Weights of a small GPT-style language model, trained from scratch on English Wikipedia.
Size: 10 layers, width 128, 4 heads of 32, MLP 512 tanh GELU.
Architecture: LayerNorm before each block, learned positions, biases on query, key and value, tied embeddings.
Each number is 128 + 24 x the weight over its row's rms, rounded and kept within 0 to 255. Layers, rows and columns count from 0. The size above them is the row's rms in percent of the matrix's.

# layer 6 MLP down (transposed), 512x128, rms 0.0875, rows 167-191, columns 64-127
size [101 110 120 103  95 105  93  99  89 103  94  97  86  84 111  95  97  95  88  95  85 117  96  99 102]
[[161 120 117 111 118 160  99 125 138 131 134 115 121 139 133 132 151 158 179 141 125 114 127 137 150 133 127 132 146 166 126 106 142  84 108 176 117 106 157 149 152 167 153 132 108 162 166 112 150 149 115 125  95 128 117 122 128  89 133 102  97 119 136 139]
 [142 111  87 124 157 132 130 146 119 117 154 128 100 158 118 157 139 143 120  96 134 113  90  80 142 144 187 139 139 137 158 130 139  82 144 138 107 175 119 150 119 138 143 150 144 128 137 108 147 111 146 106 200 133  91 130 123 171 131 113 119 147  93 151]
 [142 161 165 154 161 134 105  95  76 124 162 127 115 132 150  73 160 140 141 133 130 125 118  85 121 136 178  68 155 108 138 127 131 148 102 130 134 124 139 141 137 130 144 112 121 151 134 124 160 114 146 123 143 156 105 183 143 146 105 130 156 161 133 178]
 [129 103 102 138 156  88  73 106 134 119 127 115 165 138 102 130 115 106 161 127 172  95 151 150 145 122 132 144 123 140 154 122 106 146 103 155 156 105  77 111  84 123 142 142 154 141 113 132  85 161 132 135 155 139 134 142 157 131  90 134 122 177 124 158]
 [ 86 140 164 120 131 113 141 110 103 130 145 159 137 123 148 113 109 138  97 172  78 114 143 125 141  98 149  82 118 102 137 115 156 130 144 160 139 124 166 113 143 106 148 160 114 129 160 125 141 146 103 144  98 130 102 115  71 117 106  83 145 161 117 124]
 [103 167 130 127  92 122 152 151 158 101  90 144 141 125 130 130 160 108 129 156 145 103 141 143  93 116 124 164 119 168 125 120 155  79 127 145 174 136  66 149 143 139 178 159 125 121  88 139  86 111 133 133 138 137 159 136 141 132 114  99 105 164 116 138]
 [164 134 161 134 128 126 150 134 139 129 119 168  90 100 144  62 131 111 106 137 137 135 131 120 101  66  72 135 167 148 130 145 139  95 119 150  97 109 179 112 117 161 167 145 157 120 105 110 190 135 104 113 133 102 151 135 111 140 164 148 132 116 125 112]
 [119 153 123 107 168 149 174 155  91 132 118 103 156 115  93 116 123 176 157 158 176 126 133 125 133 146 102 146 129 138 161 116 120 166 139 125  79 127 161 119 141 131 179 136 162 136  95  99 116 121 133  91 117 102 104 144 110 136 153 125 105 113 164 113]
 [165 125 137 165 172 126 131 139 129 107 131 177  65 115 139 130 128 107 157 127 123 123 107  66 129 154 108 120 138  81 164  97 132 112 130 106 167 139 117 147  95 148 104 113 144 105 119 127 159 151 121 130 127 113 127 100 120 127 141 139 143 128 100 104]
 [125  99 147 111 146 152 109 104 121 145 144 131 125 116 155 123 154 111 135  70 104 158 102 126 136 133 154 127 107 141 153 134 114  80  95 123 132 147  87 156 128 119  96 127 119 123  74  93 125 137 154 151 157 135 131 139 161 120 122 106 130 169  94 107]
 [125  85 126 120 127 121 144 122 151 131 125 115 133 118 122 127 138 129 109 150 130 125 125 174 108 122 110  87 140 160 147 136 161 132 121 106  98 123 126 128 161 143 123 171 102 174 127 136  92 106 113 188 149 130 129 169 179 131  37 158 119  99 136 143]
 [145  92 145 158 116  90 142 139 147 105 140 150 161  99 127 125 119 134 121 111 125 135  95 143 118 119 113 140 136 172  90 117 100 183 114 107 121 123 125 156 160 160 121  73 161  95 163 139  92 169 170 138 150 135 115 108  86 144 146 130 104 113 100 160]
 [167 119 123 100  87 141  80 134 141 114  94 123 115 110  80 147  77 111  95 153 152 155 174 146 168 159  98 142 153 188 116 149 149 120  95 120  88 133 126 130 144 136 161 146 123 135  81 156 114 120 116 137 147 150  76 163 112 139 139 144 125  94 112 112]
 [121 129 142 136 144 116 101 144 172 113 134 113 139 116 143 140 158 112 135 115 143 117 110 156 123 198 100  72  81 134 108 145 142 113 118 118 157 137 132 135 137 115 130 111 113 113 113 137  99 141 126 106 141 105 152 117 166 116 110 110  89 184  76 127]
 [106 120 134 145 101 111 160 146 127 119 180 124 114 123 145 143  72 114 111 141 140 163  97  91 113 107 113 121 154 119 120 150 167 155 164 148 119 134 142 112 117  82 152 139 115 164 143 129 139 109  98  84 169 166  95 131  80 121 174 113 113 134 116 116]
 [128 149 121  88 124 137 146 162 119 144 104 164 123 162  86  98  93 151 126 161 116 110 143 125 107 135 125 102 109 148 132  99 110 162  96 130 181 120 120  95 147  88 131 143 137 157 114 121 138 128 127 121 172 138 180 138 107  92 118 141 137 165 157 137]
 [112  79 174 137 146 125 126 143 111 147 125 109 143 141  89 147 129  91 164 132 141 129 143 145 143 148 124 148 151 144 130  90 139 137 127 114 142 115  89 100 129 138 111 123 111 134 172 143  83  97 113 119 152 140 111 126 143 139 148 157  93 137 119 115]
 [ 96 102 143 137 149 133 115 140  95 133 139 134 125 131 135  71 147 140 117 147 131 127 111 147 127 162 136  72 182 154 151 143 154  96  98 166  85 107  81 155 157 117 157 141 131 116  86 126 115 113 128 145 129 121 104 115 170 160 158 102 122 178 122  90]
 [116 131 112 102 117 128 204 127 114 159 179 131 153 159 114 107 182 136 122 147 130 148 120 113 123  74 158  83 127 142  86 153 164  91 156 120 128 127 131 122  98  83 141 111 132 148 157 126 123 104 136 144 144 138  95 126 169 127 143  98 117 103 110 169]
 [122 133 145 127 128  83 127 184 131 126 122 124  99 161  91 151 124 135 165 122 121 172 102 126 129 105 107 119 140 109  99 137 148 110 134 175 103 125 146 110 189 167 138 114 152 125 142 152 122  76 107 117  90 148  96 101 121  91 160 124 126 117 157 132]
 [135 112 102 125 145 149 138 174 137 122 163  85 151 134 135  76 150 151 145 126 109 121 150  94 130 170 121 108 126 142 111 127 141 139 151 163  81 132 131 106  94 102 132 140  97 133  90 139 125 140 172 161 137 154 112 101 136 128 167 120 135 147  82 131]
 [141  93 127 151  95 150 116 131 148 105 110 130 106  80 175 139 114 134 113 127 160 132  96  99 118 144 158 117 135 142 105 159 138 169 105 149 106 134 149 128 135 100 144 145 132 140 116 125  93 104 163 135 130 157 112 148 133 141 148 149 141  90 148  68]
 [138  91 139 126 157 117 121 155 140 133 139 138 162 122  94 146 164 144 102 129 108 108 142 101 147 135  69 113 170 149 168 150 144 140 100 130  72 150 128 109 160 149 108 128 143  96 145 102 116 149  95 110 156 112  93 145 104 122 145 140 123 135 181  94]
 [114 135 116 160 153 137 158 112 114  75 166 116  89 123 168 100 153 150 129 101 103 125 118  91 136 115  98  72 116 170 140 164 153 118 117 202 162 129 111 147 132 151 117  98 162 131 126 163 112 121 122 126  88 108 132 102  92 105 139 112 152 116 151 142]
 [110 119 143 146 150 138 121 157 151 142 183 108 115  81 101 142 109  78 110 105 188 128 112  84 164 126 136 107 144 122 110 121 113 130 112  97 164 144 148 100  78 130  87 134 165 165  81  84 101 172 163 116  98 128 147 124 134 131 125 106 157 143 157  98]]
# layer 6 MLP up, 512x128, rms 0.0949, rows 168-191, columns 64-127
size [105 120 104  87 103  91 103  98 106  93  97  97  83 112  90 104  95  86 100  92 103  99 100 107]
[[ 96 158 130 128  86 145 131 123 112  75  41 174 154  96 113 169 125 113 141 135 119 144 175 147 124 141 129 122 153 133 164 121 115 158 107 150 142 112 137 117 136  96 150 125 119 136 114 152 114 144  81 142 107 110 131 141 137  84 115  96 111  73 124 132]
 [152 141  88 174  86 135 140 104 109 104 114 104 123 141 120 120 113 112 106 136 119 186 144 149 127 122 109 177 129 126 127 108 138  95 119 134  67 126  96 146  92 109 156 117 128 124 101 152 139 133 164 145 193 136 125 148 104 138 125 110 133 109 109 134]
 [152 142 109 118 145 109 145 115 110 150 132 101 184 113 131 176 141 115 128 145 115 139 131 156 122 112 104 146 115 133 119 203 139 145  97 133 169 137  92 156 162 122 111 110 118 126 115 153 160  76 107 117 133 128 174 116 128 106 138 133 112 135 129 175]
 [103 116 102 143 130 174 148 112 179 143 108 137 144 150 107 140 125  98 156 135 161 136 112 174 108 135 174 119 135 123 169 139 109 171 111  98 107 171  94 106 143 116 126 152 116 148 116 139 129 139 122 107 143 100 143 117 161 100 140 177 103 104 130 137]
 [141 112 143 181 111 137  87 105 159 104 165 115 161 114 134 123 162 107 146 110 168 158 143 127 138 110 163 142 118 161 152 136 139 131 138 146 122 122 135 125 130 123 108 135 126 164 105 142 169 107 107 114  77 146 120 150 156 121 165 124  57 107  67 183]
 [145 123 100 115 122 157 126  85 115 113 120 101 153 156 123 183 148 134 142 155 141 136 122 107 118 133 194 140 127  95 140 128 103 111 100 161 132  92  85 109 106 139  25 163 132 128 123 154  99 123 133 147 141 129 121 137 111 136 139  98 118 119 142 128]
 [155  85 114 108  95 173 133 120 151 130 109 146  91 158 131 169 147 125 147 137 134 174 129  64 131 130 136 113 132  67 150 100  93 117 130 162 150 166 107 148  71 125  94 135 121 134  85  96 122 152 138 113 132 145 102 109 153  89 134 114 121 127 136 183]
 [117  96 140  88  70 144 115 104 165 164 104  86 142 144 102 163 161 132 114 163 109 159 166 155 194 130 117 157 154 122 120 130  78 124 120 123 124 115 137 130 146 109 122 104 115 139 122  97 144 104  75 121 127  87 152 161 124 119 117  84 122 120 152 157]
 [118 112 109 140 109 167 135 116 154 144  72 149 109 146 119 124 157 131 144 169 147 150 108 126 159  56 126 148 166 117  87 128 123 135 128 131 148 141  84 162 138 101 102 106 121 100 143 133  98 128 155  67 151 123 122 125 164 139 125 143 128  78 116 108]
 [146 106 140 153  77 128  83 148 143 124 128 131 117 114  87 157 106 177  75 153 136 117 137 114 135 134 147 112 133 142 119 113  86 149 128 180 152 141 151 105 104  94  86 161 121 100  65  80 140 122 169 159 140 161 165 155 143 111  77 106 147 116 162 154]
 [163 107 136 158 151 125  52 104 114 113 129 158 136 101 107 124 154 100 137 106 149 136 140 117  95 142 124 155 123  97 110 112  94  87 156 137 118 142 144 104  98 119 140 127 103 137  80 128 150 181 133 131 147 136 111 132 138 142 140 128 123 137 109 123]
 [104 156 135 135 157 122 141 122 107 104 149 114 122 149 143 123 188 115 154 100 106 138  95 104  90 114 125 122 103  64 148 120 148 156 160 119 162 131 127 137 120 121  79 122 106 116 146  95 154 143 119  50 106  80 151 128 153 135 158 120 112 148 161 141]
 [115  98 143 125 112  87 124 122 154 152 126 154 116 117  98 117 126 174 168 170  91 142 125 108 138  86 112 172 152 172 145 133 115 141 143 152 110 131 110 130 131 140 101 165 117 140 119 131 135 138 162 140 126 145 179 139 123  99 152 104 141 121 167 126]
 [141  82 142 163  76 156 108 151 123  96 117 123 120 115 137 147  77 120 126 144 118 171 140  86 123 148 147 106 162  91 160 126 114  80 138 159 128 156 127 107 116 141 129  98 129  82 112  83 130 206 131 114 116 129 116 117 113  87 154  96  88 114  96 117]
 [143 163 112 120 140 118 115  97 127  82 115 133 135 136 152 127 119 128 138 137 160 107 145 129 155  84 128 122 156 129 141 147 143 147 145 147 119 154  91 106 116 146  86 119 125 118 143 118 124  77 133 105 127  77 147 119  63 126 181  92 101 100 133 134]
 [154 107 126 147  92  81 136 133 137 104 109 120 123  94 135 128 142 160 125 105 158 136 131 133 115 138 117 120 127 103 141 131 128 172 106 151 179 163 158 131 114 115 100 115 139  85 108 124 146 141 143 111 137 122 151 126 142 142 127 136  94 147 137 153]
 [105 127 116  91 107 162 142 124 109 116 124 143 131 114 138 159 121 123 118  97 171 157 158 156 159 151 158 141  93 119 139 103 142 125 127 137 194 119 124 137  82  83 161 105  79 136 125 131 143 131 115 132 134 123 135 133 118 155 127 123 145 115 136 137]
 [141 110 158 167 161 118 117  74 154  69 113 130 158 120 134 129 126 118 134 126 153 114  80 166  70 159 123 194 123 153 155 102  93 170 122 104 115 139 143 168 125 136 123 136 139  94 117 133 121 101 119 135 111  95 171 123 141 122 169 137 154 146 143  80]
 [102 114 127 120 135 182 106 117 146 153 132 116 106 135 129 165 126  91 119 129 159 129 152 150 158  96 121  77 144 129 167 114 151 133 126 160 124 170 151  92 143 127 123 104 113 103 109 118 127 156 106 138 192 151 141 116 128 116 170 131 102 124 100 106]
 [142 142 146 105 139 136 110 119 150 141 114 133  96  88 113  84 155 145 111  86 149 118 109 125  90 131 159 171 144 156 124 133  94 146 101 146 134 104 112 126 165 156  99 129  93 154 108 154 143 165 131 126 117 145 166 147 154 106 105 100 133  81 151 132]
 [108  58 114  86  87 152 100 112 133 151  98 124 154 132 114  99 147 127  81 162 124 150 171 120 127 133 145  86 111 137 126 116 141  99 132 129 155 121 145 151 119 132 167 104 127 132  84 131 138 170  90 141 140 183 126 102 136 121 151 179 141  88 166 158]
 [135 125  98 144  96 120 133 112 123 123 127 142 130 115 160 140 135 122 117 124 117 114 149 179  97 132 153 152 145  85 139  83 129 108 126 112 151 113  60 120 132 132 109  82 134 148 113 100 165 121 123 141 145 127 137 148 148 131 142 142 130 143 136 113]
 [105 129 106 111  89 133  98  94 112  90 150 134 192 125 125  92 117 147 131 128 140 193 122  92 137 150 137 138 125 123 144 121 123 132 160 128 116 152  94 128 128 112 120 147 107 116 104 126 140 114 122 127 118 142 174 122 153 142 101 135  95 151 174 175]
 [110  93 140 159 136 149  86 135 101 144  88 138 158 123 120 120 142  74 108 107 128 153 137 128 102 129 126 150 140 159 138 136  70  92  77 137  99 123 130 152 120 150 167 133 110 155 104 148 142  96 119 129 124 155 156 116 139 136 138  98 110 150 154 127]]